config = dict(
    num_hidden_layers=14,
    head_dim=64,
    intermediate_size=1536,
    hidden_act='relu',
    norm='layernorm',
    bias='qkv',
    tie_word_embeddings=True,
    init='uniform',
    init_std_o=0.0,
    init_std_up=0.0299,
    init_std_down=0.0,
    decay_shape='linear',
)
Each number is 50 + 12 x the weight over its row's rms, rounded and kept within 0 to 99. Layers, rows and columns count from 0. The size before them is the row's rms in percent of the matrix's.

# layer 11 MLP down (transposed), 1536x256, rms 0.122, rows 427-454, columns 0-127
106:56 48 51 56 53 56 34 68 52 49 73 24 45 48 47 50 39 29 40 52 57 63 46 50 43 43 74 36 67 55 57 39 60 27 55 66 41 73 63 49 47 51 48 49 42 38 44 57 53 47 35 57 35 35 41 25 29 42 35 28 58 45 49 64 43 49 72 57 36 57 46 45 47 50 51 61 45 47 55 54 59 49 53 62 48 58 55 55 38 60 42 55 46 71 33 55 38 38 61 31 69 73 45 52 27 51 59 58 43 38 62 52 48 33 50 50 38 46 41 39 28 56 26 49 33 43 50 62
089:58 55 56 48 46 56 62 68 46 68 33 63 51 41 53 37 36 50 58 42 47 50 73 38 47 55 30 51 70 50 67 66 41 29 50 43 56 57 55 32 40 67 43 59 43 50 33 49 74 53 64 39 31 63 45 40 46 48 66 42 42 57 64 29 50 46 53 60 49 46 45 58 28 45 43 49 27 54 46 51 57 52 31 67 36 37 41 39 41 57 64 47 32 53 47 51 50 46 30 45 36 51 60 50 39 45 48 61 37 71 54 61 56 63 58 40 32 43 51 53 25 44 39 27 22 63 58 45
109:49 65 54 34 45 38 48 51 65 60 53 45 64 63 59 46 43 54 71 64 45 34 48 27 45 41 62 55 38 30 63 47 58 43 47 28 47 60 53 69 39 37 37 49 50 67 43 55 55 24 52 38 44 33 21 60 66 46 39 47 53 47 41 66 71 46 39 56 46 64 62 73 56 80 42 48 48 40 51 57 60 46 61 47 63 58 50 50 58 86 33 49 42 43 55 53 40 62 56 41 57 68 35 41 62 66 45 45 73 53 44 53 51 31 49 53 39 41 39 48 32 37 46 66 43 52 47 60
111:66 56 46 58 75 55 43 37 60 65 41 47 67 61 47 53 22 58 33 42 43 50 43 46 41 49 40 47 58 44 55 49 63 66 50 55 57 54 43 62 50 63 52 71 66 60 12 17 37 47 46 63 42 46 72 43 53 66 67 41 41 40 45 77 52 49 53 56 51 65 45 73 80 55 58 53 40 81 80 36 42 36 55 51 75 39 28 52 54 53 39 53 16 22 48 51 50 30 50 38 37 33 43 43 64 39 56 56 44 69 47 63 41 53 43 52 49 47 48 45 60 61 46 47 60 34 50 64
117:69 52 59 58 77 34 64 47 64 64 43 37 43 55 46 35 47 57 53 42 52 29 48 49 55 55 54 59 71 44 59 37 53 59 44 33 35 41 62 38 45 52 37 44 44 57 44 53 44 37 55 61 35 80 44 55 35 62 58 55 10 48 44 58 53 74 53 54 56 15 44 59 58 53 49 66 46 47 69 44 53 52 40 68 55 44 59 43 66 62 55 47 58 53 50 55 61 51 48 59 59 53 43 55 51 62 55 50 44 47 46 65 45 65 69 34 45 34 47 43 39 30 65 50 56 50 54 30
095:44 74 54 42 57 31 57 44 26 46 46 60 53 41 31 56 44 40 43 62 47 29 41 63 45 39 24 41 57 34 21 45 26 62 27 51 57 66 60 48 61 57 57 36 47 51 57 43 37 52 45 51 35 51 55 54 42 51 51 64 50 50 33 49 67 62 47 39 54 39 66 56 61 54 33 69 39 42 48 54 55 37 63 57 54 25 42 43 66 41 74 53 45 56 50 58 58 42 73 59 68 59 60 63 48 55 50 59 50 38 40 46 56 48 53 68 63 74 42 47 57 76 33 38 51 52 41 54
087:69 31 41 39 27 57 42 33 39 57 55 29 39 84 42 40 49 45 53 44 39 56 64 38 32 78 59 39 72 56 54 51 53 44 46 50 60 33 37 53 78 47 34 56 28 64 39 45 60 48 67 40 36 67 41 49 49 40 30 58 46 66 50 45 38 51 62 46 47 40 69 46 29 70 58 68 62 47 30 71 48 54 50 65 62 52 47 39 36 56 48 51 44 54 59 52 68 62 49 61 59 63 44 42 54 51 54 44 47 31 41 73 73 48 64 61 48 25 55 60 52 45 45 54 55 46 39 34
102:53 00 29 53 39 20 62 71 58 34 67 52 35 31 47 38 53 35 61 72 64 63 53 67 51 38 51 29 41 70 47 47 30 47 53 20 48 49 34 36 48 49 64 30 54 49 52 47 65 61 39 60 80 41 53 57 58 37 51 63 40 42 48 51 60 61 56 51 59 70 30 33 33 67 49 35 48 45 57 56 53 65 46 52 58 49 53 62 60 72 41 32 31 56 61 52 55 63 40 61 51 51 56 54 52 39 55 42 49 55 53 37 43 51 43 45 63 60 56 40 45 45 64 54 52 49 56 58
096:59 58 42 47 36 38 32 50 46 48 49 50 50 44 30 38 37 62 34 36 39 61 41 66 51 61 62 57 46 64 38 68 59 48 47 79 60 46 45 52 57 58 50 65 41 45 31 44 45 34 66 32 64 53 40 57 39 61 41 39 66 42 37 55 34 67 46 61 46 48 61 50 43 41 35 63 52 40 39 38 56 52 36 48 67 52 35 53 42 52 47 61 20 28 38 54 37 38 64 60 43 46 52 66 59 56 53 29 45 37 53 49 53 20 61 75 43 71 66 32 59 31 33 53 47 47 53 55
101:39 41 45 56 65 54 45 38 34 37 27 43 50 44 38 49 56 51 71 61 35 61 45 69 48 51 68 45 50 53 38 36 40 63 36 57 55 38 55 39 49 35 64 44 40 54 36 48 50 57 56 71 56 42 63 62 46 22 36 44 35 49 55 49 52 26 48 51 71 58 50 68 67 48 59 55 54 49 73 48 51 17 76 59 64 49 50 71 57 42 45 64 63 61 42 68 34 43 44 39 49 47 37 61 26 44 31 51 48 49 53 52 41 63 49 68 46 38 57 77 63 51 58 56 36 56 54 60
097:49 54 42 16 49 52 48 47 42 49 55 67 46 51 71 31 42 52 41 68 57 62 38 63 19 66 53 52 23 45 55 59 19 67 64 57 49 67 45 68 86 47 33 61 48 30 45 45 44 53 35 52 45 40 24 70 64 50 58 58 61 56 36 35 61 51 23 52 36 50 40 43 79 50 43 56 46 53 50 58 48 78 66 56 35 39 47 60 61 40 43 40 58 57 58 50 48 58 59 67 32 53 55 46 55 52 47 47 39 57 43 63 56 36 51 25 45 69 59 46 57 42 54 72 68 46 37 55
101:46 45 48 52 61 52 50 41 68 51 36 63 46 32 46 36 64 81 64 33 41 37 63 70 46 48 48 60 24 43 55 60 45 27 49 62 31 29 39 51 38 68 16 75 31 64 55 54 63 63 59 47 64 66 37 65 52 48 70 38 51 75 53 48 73 41 50 57 57 48 58 65 50 44 82 67 64 29 56 46 55 57 39 42 54 28 48 35 35 38 48 46 29 38 60 52 57 43 47 47 52 48 51 29 49 53 43 53 43 60 36 61 57 65 33 73 51 51 41 68 46 53 34 40 49 47 32 40
104:74 80 45 48 54 63 35 53 55 32 54 63 49 27 58 38 73 60 45 21 46 65 38 58 45 61 40 44 47 41 29 42 54 34 46 71 45 56 58 66 43 52 36 29 36 32 56 43 59 54 81 35 61 37 58 48 69 53 46 49 54 41 49 57 40 60 50 57 47 51 51 52 51 48 51 57 63 35 50 67 36 56 62 36 40 53 50 50 51 46 62 50 48 57 61 36 43 45 48 36 46 85 72 41 41 52 70 64 51 36 59 49 46 50 56 16 72 54 47 75 61 50 45 46 47 57 50 85
096:56 69 54 55 45 33 73 58 49 54 42 27 72 65 28 53 32 60 46 66 65 80 46 48 44 63 58 40 42 43 60 17 40 58 62 46 52 52 54 41 50 76 41 40 37 38 60 63 37 56 46 50 51 53 26 42 45 44 46 57 60 40 65 67 48 46 46 51 58 22 57 40 41 40 54 53 63 58 37 53 20 58 49 56 39 55 47 49 40 42 46 28 45 55 53 49 52 53 37 42 51 70 33 73 33 49 62 46 60 51 41 51 44 34 60 63 35 55 51 35 61 59 47 67 54 61 33 57
108:44 67 65 54 65 56 40 46 56 47 39 66 55 44 71 49 43 59 54 50 52 49 59 61 36 42 50 63 84 27 68 50 54 71 44 49 39 66 48 55 44 22 62 42 47 51 45 64 30 48 52 50 33 66 48 38 34 41 57 56 47 30 53 55 59 43 60 33 45 49 57 54 60 51 39 38 73 70 30 42 58 50 63 58 40 48 40 52 57 60 58 30 48 41 65 30 53 71 37 44 66 42 61 51 54 37 49 51 61 89 79 63 61 59 49 52 62 43 61 50 58 58 55 62 38 46 34 44
094:35 62 51 50 33 69 42 65 72 46 33 44 55 47 51 61 49 42 62 74 50 49 53 28 42 53 74 44 49 13 57 45 60 56 44 66 67 31 39 57 32 48 46 26 48 51 50 29 41 67 41 58 54 50 45 49 53 44 48 39 55 50 45 48 52 42 40 61 34 47 53 37 64 55 30 39 44 43 47 61 69 47 19 55 33 53 53 62 65 45 79 57 55 51 58 45 24 46 35 66 70 47 47 67 49 55 40 45 44 77 38 58 47 30 61 32 80 36 36 58 43 43 35 50 35 57 63 46
097:49 24 58 49 54 54 51 46 47 32 60 56 42 36 42 56 72 31 30 56 58 47 51 16 53 43 69 41 32 42 56 46 41 68 33 58 38 42 36 67 59 69 49 60 60 60 75 18 54 30 42 36 49 74 65 59 30 48 44 51 44 40 52 27 45 61 51 56 57 53 47 69 46 45 57 34 62 62 68 37 63 30 66 52 48 52 58 52 58 56 71 52 57 43 63 43 62 47 53 64 47 53 35 35 58 39 52 47 63 50 58 45 67 52 56 45 52 50 26 44 67 55 50 60 57 26 45 49
104:66 51 66 54 43 35 39 44 57 46 48 53 80 46 36 73 20 39 69 49 49 44 84 47 45 33 57 37 44 34 54 57 47 42 30 19 40 49 57 43 33 44 81 46 55 53 44 58 47 52 75 46 48 58 59 48 22 32 66 34 42 54 55 39 43 44 55 30 42 59 42 48 48 47 52 75 54 64 55 27 49 63 43 57 55 42 57 53 42 45 32 58 51 64 47 39 33 44 42 62 47 59 46 42 40 33 58 58 54 51 46 47 37 43 68 53 57 49 57 69 67 54 44 52 52 67 62 70
096:48 11 45 43 35 51 65 55 57 55 57 30 33 70 40 62 55 37 65 44 46 63 36 38 62 52 46 45 57 25 36 62 43 54 43 67 43 50 59 50 52 26 62 40 53 50 79 41 54 53 57 60 45 37 52 35 51 45 74 59 45 38 51 26 45 38 47 49 51 73 37 37 57 48 56 56 67 56 31 63 64 51 50 46 30 59 59 37 28 47 34 52 71 55 42 51 50 47 42 48 75 26 48 47 38 46 53 59 49 30 45 55 41 70 46 49 29 45 61 47 59 68 50 42 63 56 49 40
103:54 53 50 55 54 58 67 26 31 45 53 30 56 20 61 66 79 48 45 54 59 54 54 51 64 48 51 44 65 48 49 44 52 49 46 59 69 40 48 70 53 60 79 53 56 42 34 56 58 63 38 35 40 52 72 44 53 41 50 40 54 35 48 56 27 61 68 47 76 55 39 59 47 54 39 74 52 43 31 41 53 30 43 63 50 43 58 47 51 40 63 45 58 50 32 50 55 52 58 47 45 46 45 46 33 39 60 59 56 53 39 51 60 58 46 46 48 49 72 50 73 49 40 49 45 50 44 17
086:58 31 58 38 46 38 64 68 71 43 49 59 42 39 46 57 34 40 43 62 35 56 56 51 52 45 54 41 37 35 36 33 45 54 42 76 41 50 37 50 48 52 50 53 33 58 61 62 55 55 52 61 47 45 31 31 50 71 43 66 74 57 30 29 44 32 59 66 41 58 54 49 44 59 24 40 34 33 72 50 48 49 50 60 43 62 36 46 58 37 51 68 51 52 54 62 55 54 48 29 59 54 41 65 45 54 68 32 35 47 72 56 52 51 38 46 70 44 31 42 56 41 50 77 35 29 47 51
092:56 51 29 52 67 61 56 44 65 47 33 54 61 37 53 57 51 27 56 64 54 33 21 46 60 56 13 38 49 52 44 54 47 30 61 63 49 56 75 32 58 85 26 58 50 65 48 46 56 42 63 58 48 42 53 60 54 67 40 32 60 43 54 33 56 61 70 32 55 51 54 46 40 48 63 45 58 70 49 24 56 26 48 55 46 22 49 24 41 54 56 66 37 38 40 52 32 58 67 56 49 64 46 40 71 23 56 40 58 36 77 48 32 43 57 35 54 44 55 57 64 28 49 54 60 37 57 50
089:50 79 45 39 48 33 65 43 36 51 33 74 68 62 41 60 43 38 53 62 61 44 39 35 48 50 63 46 49 40 36 47 43 31 40 48 56 59 59 29 45 62 69 49 44 58 22 38 45 40 49 78 57 51 50 51 32 49 58 48 32 45 60 34 55 55 42 60 40 65 47 60 53 54 59 56 57 44 66 41 70 33 38 78 50 47 51 25 60 33 43 55 36 30 56 51 78 43 61 35 54 35 34 37 63 37 30 48 58 56 78 38 36 43 52 56 57 66 53 43 46 57 40 48 44 57 56 46
095:55 47 68 43 33 44 56 51 69 45 47 56 50 50 64 39 25 44 53 36 64 47 59 37 48 49 52 43 47 58 72 38 37 56 58 41 55 32 44 34 45 61 69 67 43 48 51 63 56 31 61 73 51 30 41 70 46 43 59 25 53 63 48 47 59 45 38 52 47 59 52 26 69 49 27 51 44 61 58 69 51 48 46 63 52 79 30 52 43 46 41 52 50 61 42 41 38 37 60 37 29 35 40 66 49 33 52 42 54 35 44 56 73 60 24 52 59 52 49 51 71 48 52 42 36 36 37 26
109:27 16 59 49 47 69 42 51 62 57 63 60 71 48 45 51 36 21 40 43 62 23 64 33 30 74 52 39 66 55 72 56 29 15 51 53 60 61 42 57 50 50 55 09 66 46 45 57 57 47 46 43 48 62 56 47 44 42 41 61 38 58 52 30 46 60 49 40 68 44 54 42 28 74 38 59 49 54 35 61 60 30 41 36 60 36 54 49 70 65 36 61 53 60 54 76 43 41 40 59 46 56 59 40 63 33 45 49 31 43 60 44 62 56 34 63 38 49 61 35 54 54 60 49 29 44 48 59
095:54 37 57 48 59 47 66 68 45 47 49 42 46 43 74 42 45 23 47 59 53 46 35 40 42 49 29 49 54 46 38 52 46 62 59 72 41 30 70 42 83 58 44 32 62 53 43 56 54 39 45 63 46 56 65 31 45 28 37 63 50 57 57 72 32 46 66 20 59 44 51 42 55 43 48 42 47 35 56 39 39 54 54 79 48 43 32 45 56 32 56 57 44 78 51 58 50 32 50 60 49 44 49 42 54 49 58 54 57 37 47 45 29 31 50 40 60 47 49 26 65 65 43 51 59 48 51 54
108:39 45 43 41 46 65 44 53 59 53 32 37 58 65 45 52 57 45 51 46 22 34 51 42 43 84 37 62 54 53 52 42 49 46 71 59 59 52 52 30 62 35 47 63 58 44 42 51 48 43 58 59 47 48 43 41 45 49 44 69 50 56 47 61 51 67 59 48 50 52 46 46 37 35 52 67 64 44 29 43 44 37 54 42 54 77 39 62 68 54 57 79 39 48 57 71 61 42 53 56 53 52 53 54 50 54 68 69 62 63 74 42 49 57 67 51 63 56 47 65 33 49 34 54 69 53 42 56
103:62 46 62 50 29 62 72 42 47 26 41 63 57 65 47 47 53 48 46 69 63 48 35 56 28 52 69 53 44 37 53 55 51 45 45 52 41 31 61 46 39 33 46 46 62 55 55 52 47 47 55 54 46 60 48 48 61 29 40 59 45 34 46 53 46 59 56 57 48 54 64 48 61 77 46 61 61 51 55 33 50 51 46 52 40 52 51 41 58 49 71 24 75 50 78 55 16 51 54 44 44 36 52 55 66 49 41 38 57 42 49 35 57 41 50 33 54 28 69 41 51 41 44 60 28 57 64 47
# layer 11 MLP up, 1536x256, rms 0.117, rows 428-454, columns 0-127
099:47 47 65 50 43 51 67 62 52 54 63 56 84 53 41 52 50 26 65 40 55 58 32 32 71 57 64 52 38 24 51 49 37 69 43 47 47 69 54 51 64 24 31 40 49 52 58 65 48 66 64 39 48 44 55 49 52 52 48 34 76 45 49 48 57 70 66 32 34 65 46 69 63 56 69 59 68 31 55 47 54 46 51 22 42 77 56 52 51 45 43 24 66 57 50 60 66 47 61 50 37 43 69 58 41 43 33 49 40 62 52 36 54 20 36 30 66 50 45 52 44 59 62 61 63 44 60 54
095:42 54 34 57 65 33 36 30 50 50 44 52 63 57 68 58 53 18 46 70 34 28 41 25 66 39 55 58 54 49 60 43 59 64 45 60 49 67 41 44 64 52 51 53 62 51 55 55 28 69 51 46 54 33 33 62 40 36 66 47 27 48 35 42 55 51 43 50 37 61 22 48 31 38 55 41 58 14 46 75 37 51 61 58 48 48 64 66 51 37 49 44 42 33 62 25 48 55 58 47 47 48 55 34 67 58 69 45 39 48 40 55 47 51 44 80 38 55 58 54 55 72 58 60 66 82 37 58
101:75 52 47 53 51 57 41 27 57 52 21 29 65 46 59 50 31 62 60 42 68 38 52 44 53 35 37 62 46 63 29 42 20 69 50 45 60 36 52 54 56 19 53 68 65 53 48 53 47 58 62 48 45 37 62 50 18 49 48 50 50 48 58 36 50 66 57 71 49 55 36 54 31 52 54 50 55 69 48 62 41 47 56 46 49 42 37 57 43 53 47 46 65 34 64 49 44 77 10 74 55 42 44 77 52 39 41 56 28 49 37 43 43 51 65 56 30 34 43 57 36 48 50 41 27 53 35 39
104:43 44 75 70 26 49 59 45 58 52 39 66 51 62 53 42 40 52 45 44 40 47 59 45 39 47 70 41 59 58 66 62 53 52 48 48 29 24 70 55 47 61 70 63 48 57 48 50 46 58 63 56 62 56 55 33 47 50 49 33 39 54 60 58 61 29 50 49 50 38 56 56 35 52 54 51 27 50 49 34 30 32 64 64 66 47 49 31 72 62 52 39 54 41 45 36 45 44 54 75 44 39 36 58 59 53 47 30 52 36 29 57 51 37 44 55 44 56 61 41 53 34 49 74 59 21 59 41
095:62 57 48 55 46 66 50 53 49 48 49 75 47 60 43 60 65 46 47 49 55 56 27 24 56 72 57 51 52 58 56 21 38 51 42 45 42 43 42 35 26 55 61 44 28 57 25 53 32 38 70 39 47 62 41 46 56 39 48 55 37 55 33 53 27 45 57 68 51 46 48 44 59 53 57 42 48 53 51 47 47 43 38 54 67 56 57 60 44 53 55 49 66 69 39 53 34 66 44 47 36 53 62 50 59 50 87 74 46 42 56 42 58 44 48 48 53 42 46 41 47 48 58 62 33 20 28 29
097:56 32 46 74 63 51 51 56 32 39 42 69 45 31 52 70 59 42 39 54 41 48 57 54 41 35 52 52 24 62 45 45 49 53 50 53 56 61 52 53 15 38 51 47 33 46 58 35 56 60 77 71 58 30 65 65 67 52 72 51 59 36 75 52 55 46 51 40 29 59 59 42 54 17 43 28 56 70 49 64 56 51 66 33 58 46 50 68 64 56 61 50 55 50 54 38 64 26 45 39 69 59 59 28 56 56 30 22 50 34 63 49 29 21 56 50 52 53 50 27 59 44 56 40 33 44 45 46
102:38 45 58 81 35 63 54 33 63 67 33 46 48 33 63 49 35 50 49 38 62 45 50 39 46 58 50 50 48 38 52 58 51 43 37 51 53 40 40 50 17 64 48 52 82 31 62 47 38 58 46 48 71 44 49 67 33 57 54 56 69 57 38 46 51 54 53 39 56 69 41 51 52 52 49 57 57 37 40 53 47 29 40 19 19 56 35 56 49 57 76 39 68 48 64 57 48 39 40 40 67 41 63 46 60 47 47 56 50 63 56 53 37 48 48 50 46 41 50 47 74 54 41 55 50 63 58 51
107:52 50 41 53 58 49 45 47 49 42 43 69 54 39 52 58 53 63 62 57 34 61 16 66 37 70 50 49 65 67 44 39 28 58 51 56 53 60 48 40 48 46 51 29 34 39 46 47 62 45 47 52 63 51 12 49 64 25 64 43 54 64 76 58 58 26 35 51 67 48 34 53 56 56 45 59 44 50 42 57 61 81 44 57 63 64 50 67 62 66 54 41 66 53 54 63 75 51 67 31 43 58 44 55 58 29 53 68 40 55 36 55 52 74 65 51 55 38 50 48 48 43 50 59 31 45 82 35
099:50 58 37 51 64 43 70 44 55 32 26 63 46 48 56 53 30 62 43 69 39 53 37 47 38 56 43 59 62 48 54 37 64 28 63 56 69 51 54 73 64 49 47 33 58 41 39 46 40 51 46 43 68 49 60 52 50 30 41 63 51 61 66 61 47 68 50 52 49 53 32 56 59 63 58 57 37 59 60 41 55 51 32 70 60 65 53 39 50 40 51 33 78 49 67 54 26 54 70 44 63 47 54 68 50 47 48 43 61 56 55 54 54 36 56 60 52 46 59 60 42 53 45 53 58 62 55 58
093:44 51 47 61 40 38 82 37 65 71 45 37 40 56 39 71 61 54 53 57 34 52 48 36 38 32 61 48 44 50 58 42 43 55 56 48 66 63 55 28 41 41 79 63 57 72 62 53 50 55 48 66 56 71 54 43 43 49 59 64 60 52 51 42 43 46 33 43 36 25 51 54 43 41 43 53 39 44 65 54 55 54 44 42 64 58 72 65 32 65 51 51 66 66 48 52 25 71 23 69 48 62 62 41 47 39 60 38 32 46 36 54 48 28 61 68 53 59 63 59 51 57 53 55 49 46 45 41
102:42 49 72 59 49 36 55 54 49 56 50 48 31 50 47 57 68 37 36 70 44 56 43 56 44 53 61 41 61 52 44 49 67 69 45 69 43 64 22 61 33 56 57 48 43 48 45 40 71 38 31 60 42 57 42 42 58 53 45 45 75 50 43 50 56 29 64 47 42 60 72 29 25 46 43 59 52 51 37 56 49 57 34 66 60 36 38 55 50 39 46 49 35 58 49 56 64 48 59 71 44 59 65 47 44 55 73 50 52 45 77 59 62 52 60 41 51 48 47 51 63 60 58 71 39 48 51 53
103:69 60 60 49 49 46 81 25 40 51 50 79 52 52 57 47 68 59 58 53 65 41 64 43 74 61 41 56 57 37 47 57 52 63 48 59 66 60 56 61 66 62 47 36 27 59 41 56 45 54 61 60 66 61 60 52 52 47 51 43 63 50 38 60 53 42 45 60 48 50 46 73 60 68 20 42 32 53 46 25 52 48 44 56 47 55 42 68 37 69 75 45 63 55 48 32 53 56 61 52 35 73 35 43 64 56 47 48 45 52 31 23 74 60 42 72 45 51 36 57 49 60 56 66 31 51 31 67
090:67 49 44 45 39 65 63 57 57 37 59 54 53 42 47 45 45 29 65 60 38 43 51 59 54 33 52 46 66 52 64 56 42 51 51 52 53 27 46 73 28 48 58 51 59 63 49 51 47 46 56 24 51 46 66 37 46 29 41 62 49 42 53 70 37 60 38 63 24 57 50 56 48 38 55 49 57 43 49 33 50 54 49 48 48 51 66 47 66 30 61 44 62 36 57 54 39 51 33 76 59 46 56 51 62 46 43 31 48 60 48 59 57 46 68 26 44 60 26 58 45 64 26 58 39 74 55 30
102:63 50 46 53 45 47 55 32 50 81 47 63 48 47 59 15 53 47 38 47 67 59 60 31 76 45 28 68 58 47 13 39 53 73 60 61 37 78 58 66 44 36 50 52 34 45 49 48 27 65 34 53 51 76 49 47 54 32 48 28 49 43 61 59 59 48 47 35 29 60 60 59 47 43 60 58 42 47 47 56 24 44 60 46 71 61 36 56 60 73 58 32 56 36 53 38 34 38 65 37 66 49 43 58 40 67 38 58 16 55 51 39 47 59 31 61 59 69 34 35 34 41 51 65 31 57 51 44
098:64 57 41 40 32 59 54 43 60 50 48 31 28 58 35 52 49 33 51 44 42 61 44 60 59 31 32 63 61 52 70 69 60 69 40 60 55 51 45 46 39 52 43 53 39 69 39 56 38 43 64 38 61 61 71 47 61 33 62 47 53 50 46 17 71 70 53 40 56 32 78 42 52 49 49 58 33 35 51 51 56 43 61 56 47 55 39 73 33 43 53 40 54 53 55 55 54 30 33 56 50 56 53 49 40 75 29 26 41 64 48 44 52 53 52 69 69 37 62 60 43 36 32 82 55 37 31 49
101:45 59 72 48 41 48 62 54 38 50 37 38 39 64 38 46 41 39 57 53 52 70 44 55 56 37 38 47 39 59 25 44 51 39 53 26 46 40 32 55 41 73 70 45 52 70 64 54 53 38 42 42 41 72 53 59 40 56 64 64 41 65 55 54 62 58 60 52 52 53 53 54 27 71 53 72 49 55 52 39 41 40 55 50 54 70 32 24 56 50 50 46 59 50 54 56 51 37 41 59 37 37 41 51 45 62 35 42 48 41 45 45 61 71 57 43 35 46 51 68 42 48 27 54 48 41 52 58
107:67 40 56 59 58 28 51 58 61 29 62 47 65 58 46 66 30 31 71 64 65 51 54 77 39 52 55 61 57 48 75 41 50 44 72 59 54 40 55 47 45 47 69 62 55 61 37 72 31 40 32 41 38 45 47 50 55 41 56 44 46 51 55 45 41 50 46 41 51 51 55 34 55 45 42 52 72 53 41 62 52 51 70 57 59 59 46 38 51 60 62 45 75 64 60 37 47 48 63 35 34 50 62 43 28 47 59 64 38 57 53 51 45 35 75 44 52 42 50 27 55 44 48 55 37 67 69 51
093:47 49 51 47 76 39 60 54 58 26 48 43 59 48 65 59 50 52 67 62 48 37 64 53 48 30 63 38 33 63 67 39 55 54 32 34 46 36 38 54 45 53 26 55 52 75 46 55 57 41 68 49 60 51 56 76 51 59 46 53 68 68 43 82 37 56 38 30 44 72 52 67 41 41 37 38 49 72 51 50 51 58 56 57 59 41 59 54 74 42 67 72 50 50 58 61 34 43 46 60 50 63 34 54 53 51 51 56 60 58 65 57 44 54 85 51 56 46 41 33 27 46 36 76 63 59 51 55
103:44 51 36 56 60 55 44 41 51 42 38 36 56 61 60 24 64 43 56 43 60 39 52 57 43 64 51 45 45 61 29 56 46 51 46 53 52 49 39 54 53 56 49 49 63 53 31 52 37 40 51 54 38 63 54 46 46 28 57 58 68 43 50 46 43 75 48 69 33 55 33 54 41 48 48 51 71 43 32 49 54 58 28 62 61 67 37 49 63 70 54 46 53 69 54 46 42 56 28 52 44 57 34 74 57 37 55 56 47 48 51 72 64 45 55 44 36 61 58 34 60 74 38 55 58 48 55 68
088:52 57 36 49 65 41 41 40 38 56 56 57 75 58 49 23 56 59 67 23 37 59 35 44 47 34 72 48 61 56 48 49 63 19 53 53 34 52 48 24 59 60 54 52 48 53 64 43 44 68 53 56 65 38 67 49 35 50 51 37 59 54 54 47 54 63 55 52 34 58 37 65 50 38 42 48 68 53 52 59 66 79 29 43 59 45 63 53 53 58 26 56 38 39 40 71 62 38 41 47 62 46 44 53 60 55 40 31 40 60 56 53 37 58 50 71 53 54 41 46 44 47 35 44 33 38 50 51
099:58 52 57 53 55 40 62 63 65 45 74 46 63 26 53 54 34 57 58 41 81 46 53 53 67 55 50 57 58 74 69 56 75 59 38 36 42 58 51 49 59 42 31 46 37 61 59 52 43 38 38 52 45 50 67 40 67 27 40 50 55 54 51 52 60 66 44 44 44 42 50 55 49 39 39 37 50 27 34 46 34 60 62 58 39 32 68 59 48 28 49 61 47 54 34 52 50 47 64 44 62 60 69 47 24 72 49 49 26 51 49 18 77 47 46 55 58 55 39 61 56 62 56 45 49 49 52 69
103:54 65 52 63 39 58 47 43 65 50 45 55 43 37 60 34 62 39 63 37 29 63 32 47 66 31 53 40 50 61 68 66 70 50 62 56 31 52 55 55 61 35 40 56 67 60 42 44 40 55 69 62 50 46 51 30 61 50 58 68 51 54 60 35 43 60 73 32 51 55 31 47 42 66 58 37 31 70 31 62 42 47 49 63 67 67 41 50 47 74 62 41 64 76 52 51 45 42 32 69 66 84 56 52 77 72 46 36 61 50 41 45 69 64 33 65 51 48 69 42 51 47 39 53 65 53 68 50
096:36 47 34 42 45 41 59 57 62 61 59 46 62 39 52 59 48 53 45 53 48 51 58 45 68 41 52 53 45 38 48 66 36 48 67 66 52 32 66 73 54 45 36 68 40 52 31 72 43 65 47 33 51 73 65 37 43 44 67 43 46 56 46 59 60 45 38 42 43 72 46 61 53 45 47 66 36 86 59 53 44 66 40 42 58 45 39 46 49 66 44 45 43 58 39 56 57 43 54 45 29 52 60 52 60 51 47 57 20 52 45 47 38 44 42 38 44 42 55 41 62 63 60 41 46 72 54 49
103:55 38 42 52 64 42 64 46 53 26 36 46 54 50 58 15 52 63 42 54 50 58 45 43 37 48 50 24 48 53 33 56 53 53 54 59 44 41 70 41 42 64 36 61 72 50 63 59 47 51 69 52 40 57 51 64 65 58 54 59 60 47 49 62 58 47 40 77 36 53 38 63 48 60 59 64 42 37 48 43 33 67 36 39 46 62 42 57 31 56 49 40 57 39 54 51 44 19 57 68 46 55 65 54 44 35 60 51 56 60 32 46 63 46 46 63 52 55 53 30 56 68 51 41 48 61 47 81
102:65 51 51 61 41 80 37 36 40 55 59 42 61 50 38 28 44 36 33 38 62 67 38 43 55 70 37 57 69 83 55 30 33 62 58 42 54 63 78 62 52 38 49 34 37 76 57 43 34 29 46 68 47 45 53 42 68 42 56 29 48 54 57 49 50 42 36 45 48 50 47 47 65 48 58 61 53 34 51 31 65 48 51 62 62 60 40 53 32 61 40 52 53 49 47 35 56 61 70 66 39 60 69 36 40 48 44 37 34 47 58 52 51 43 77 34 45 51 35 45 61 30 64 67 49 48 57 35
107:55 69 63 47 49 56 47 69 64 40 60 53 66 61 49 51 48 50 57 74 68 44 30 65 56 33 33 27 37 61 33 56 35 53 32 36 40 61 44 70 36 37 32 60 56 60 74 55 57 59 45 42 43 32 41 49 47 58 45 41 40 54 53 48 56 57 40 50 42 51 32 55 50 26 31 37 47 55 55 42 46 43 58 33 42 46 61 52 58 34 41 83 51 53 54 57 25 45 37 52 56 43 64 54 50 78 50 32 24 48 45 68 48 60 60 59 48 30 72 53 71 74 48 56 49 75 55 62
100:56 55 40 54 44 54 62 65 53 54 53 66 65 75 51 56 37 68 33 59 62 59 62 66 63 39 44 58 57 48 53 46 63 62 72 39 39 47 71 51 55 33 59 50 39 79 49 45 38 47 41 52 54 36 58 69 61 48 38 65 46 53 71 66 36 71 37 35 40 54 56 52 63 35 25 63 51 66 63 35 46 63 44 49 49 70 32 45 16 44 40 36 57 54 46 44 40 33 61 50 58 41 49 38 60 89 59 48 39 42 57 46 42 35 37 41 78 48 53 37 44 21 51 44 29 49 56 46